python train.py --n_layer=16 --d_model=256 --n_head=2 --n_kv_head=2 --head_dim=128 --d_mlp=1024 --vocab_size=1011 --activation="tanh_gelu" --norm="layernorm" --norm_place="pre" --norm_eps=1e-05 --positions="learned" --qk_norm=false --attn_scale=0.0884 --bias="all" --tie_embeddings=true --parallel_block=false --init="normal" --init_std_qkv=0.0146 --init_std_o=0.00259 --init_std_up=0.0146 --init_std_down=0.00259 --optimizer="soap_variant" --lr=0.00388 --beta1=0.95 --beta2=0.99 --weight_decay=0.15 --lr_head=0.00593 --warmup_steps=200 --schedule="wsd" --decay_fraction=0.865 --decay_shape="linear" --final_lr_fraction=0.05 --batch_tokens=65536 --seq_len=256 --doc_mask=false --train_tokens=231900000 --steps=3539 --dataset="wikipedia_en"
Each number is 500 + 25 x the weight over the matrix's rms, rounded and kept within 0 to 999. Layers, rows and columns count from 0. Numbers have three digits each.

# layer 8 attention value, 256x256, rms 0.0686, rows 214-255, columns 128-191
557479523505471497516471460484551514480503492496491558559468500525487468516499506532523491491476535503496489520456495473465493503513485535465461560506513500494484512480498528525504491539491509
487497527508472448503459473521530485508510492503529463490512507538493489543491516488498459438480514511540495481493504515492506501491494513512539495494511501468473547492537515474482512465505497
519477483490503519506499518503452475510518523520504494468533513529485516510495526499493511512524510502474495518481499542476510511515513510526529521499481454516461509502504483484500543476475492
454495476500541490519514491482511493509484511494514508472521517504550473548470451518485492518485481462518486524522479536537503492473509516518523496563512455507467510500495505471475515512455545
468503472494501519465505494473508488497481465535514541516494505477506529498496513483543489470516499488526489494504480511528479482501482508488490490455491521466489520452491489488486486474488516
497502455522458511489490521493470507548499491480476486497478539490527510520507523531463484513492484513478488480495533473504500529514510468489481508490507523507469515485472469512509491515530511
499482508501496500477539482502482487478508543478497512536480505521520504482515524517490499504517505499496488498516490456469468485506481475508486498521464489491491486507467490510467486466503515
454473505477505507491477476522498455475492516449514509499529535532510476509520503522484496477506505519489511498483517494519466536551488508502512509524520478489498512509502495532465529479492467
498489559541507509533497473463515488458495524484531482492490536480512485513484486454496510513521510478536508483468539520528521516482490499477521475529475514498474499486519512483522504480479489
526505498513503508535503507491501487540520477463472513498547510485474522523494538511485501456518488506495527484453505507473479496511506497517526454478503522452463463477505451488475532508494500
485519499513527479523497511484512505492463501511493503527534493546505485545514501531495509507491490507512491524461526498498502521477495460481513518529518464485464497528506470485503496490518516
510507530520439546491477507505507511496526511488512502498526486454496479466503495480483514509485524518473511467521498482500482484509509511493509484490533502483493497519483447520504495491506504
498477511496498469553514438483514490536487493482521485549504492505525476474472470546528503469467480467502494452480475490450517473538445524450491527519511513532498455465522532503503435494486509
521510486489528521492545464431523484502479501482509497498480473471525448470497472488489473501500522460505501496484494485473504503516473560446467540517489489510466482500494470523515505475483561
518536453470439517517510458542501510502489539496490456494502523493503491535520506462532504497520519539506491515499499504506533494539530479496483484462515553516596487499481568515527511504511489
507504488501486494506482516504529455500509511546488478473457481486499511516519503517496497473471488490524503493503541520544519503513518497493509528484535470495494525516483489496519493498505493
492516422504471477489509445499491532532479502485495522493514483543503515492491482539462529481513488483478493453496469486498492506451511467516536506496477498472446509470482497515473467465491507
497502482497511486533497517483540519517520506500465497491518495518482535531520468485504508498459503527511504511458501509501506505459498504493513542478518525532451434511518505471494490485496513
532499500448519459499515422513458513487483505528522491503497515519501471463503479455520532483531517520486480504486491495424526500512472496510491541454526513551502512492533521498560510471531497
527497501491517541507528479494491530507477510513531487513528493538523445507471484491539505468540501501503522578475497492505542517536495529489516500561525500529538541471558528536559514554498515
488463499504497504489553486453464515499515513498494542524496481519487481503498542432520507487517519499516504529536495501451498466519473570501528483517488525509539506533455543485507516508514474
460486509510502479485480502495558474471523484495484542424490519515513497481501496496483527523462501476515504485484539494530489546527531515461480506539517500490464471483523512528515488509489453
496504500501499486505525524519507468530544515515429487467450510459522501489486526504518472552520491525511442520496511547521531497486516477532500504527509494515508496513526458498484494525479478
541490475488519525488518550546519553558455497458451524487473477530547467482543528526511479507484510523482491517488546495527538504513544493505516467518499505507493500521482470488482493498502484
487494488515442523497471500509480496498487489498510486514490480518525488508493492534520505480518494495538497514496450498473509487496449494551505493498520502527537473501503517502484451467477470
533497530508498488473510478506527497549511503487502462484497471501530558498513452520533534502478493506505518509501524514469489503476470496468519503477473503502512453508493466516509485536501514
492499489506474518529518499531499500487485525489537493476522541525463492522507500536506517448488497503466559493468489495464526485511499564497478453523529505520491506458510461457499504499495515
464503508500486500511490491543494488519501493522478498516551520497501503518503508492499518525479461498502494467519488476466495479518522513488493507480484492505513451491470505494543490532486483
497492491476496488513487508528547533470474507509517492476474514490510510516521491469495481516512504501534484532507487516555515490455490499497490502484536467475470505560502492516493481490496499
494448493528545522476505521553475501501522520520529547481502467514536513513504491474515503486517490546511465491482541496513457503469482513502486511531546513468458560542527496458521490491486536
502493484485551506495474517489563477501516460492489509475510491565483509524523525494493498488447485478510493515492541524537480489517521484487533469503490472492464463480494511467524500495525478
490501483516477456511514448481543500532479503508518500512491479513524461512465474517494496483504471451523496492476514483517485453504486462553460504520508494423552545524476484500520476489502507
504516525480498479489511463495510513520453485519509458534488536491451470498477476485512444480479500510496482485465496492469477503464490534453493518502498496516519477446490499506518495512483521
482506511503520498505474515472502525479515497486483552496489461487511522491481509479455508508504482527504442505504457476500535488476486501489463468467486514499509471506514514505503462519489499
525492485482487456487501489448464530470494481554539551521501509523502487503464439489541478488528497482516502480464506457496508542476489530491469445518540520447509558514463531500511519478479536
511464499443536478498504472492512525519491495539547491513529471493465506512469517497555511446508497529516527534522481514495514507528446493486528493489511487507523543470514460495503445498509522
443467509534530499471461512479487511525469504506503490503506481525532495511504477577539497500447495519494480471497528528482486505505491516464462515555484498477505476531495520460510511504501460
478470530530475536510488498560502457513497456519467532453507455496508504513540553473518520488552518508502511478475510560510504454531540499519507480514533510458474481507504472481499492528516490
532497467496537521455523445495490485522504482491523505502552501504489523532494479497535535478500492498504500522483491447508482502469486486507520531516506488481483476443497528504491492488466522
497487477480490476513500507491480475480518497540509497518542511437518466502519481499506500521495503494528535494496485510483479514480493491516479497513507484505481524486489488518471481510498465
475444462525520525495533489513498504471486509478502503485526476460510502455476519527520544519480487498483479528479513505509502485449495499490485458512490460489503509492517500485508458491458454
475494485487516516513504520473488485502517509533470489494500528474545511493517482511468537480524502450531508505479493530494500495510500518507510477519510537470525510479481525507540497536475472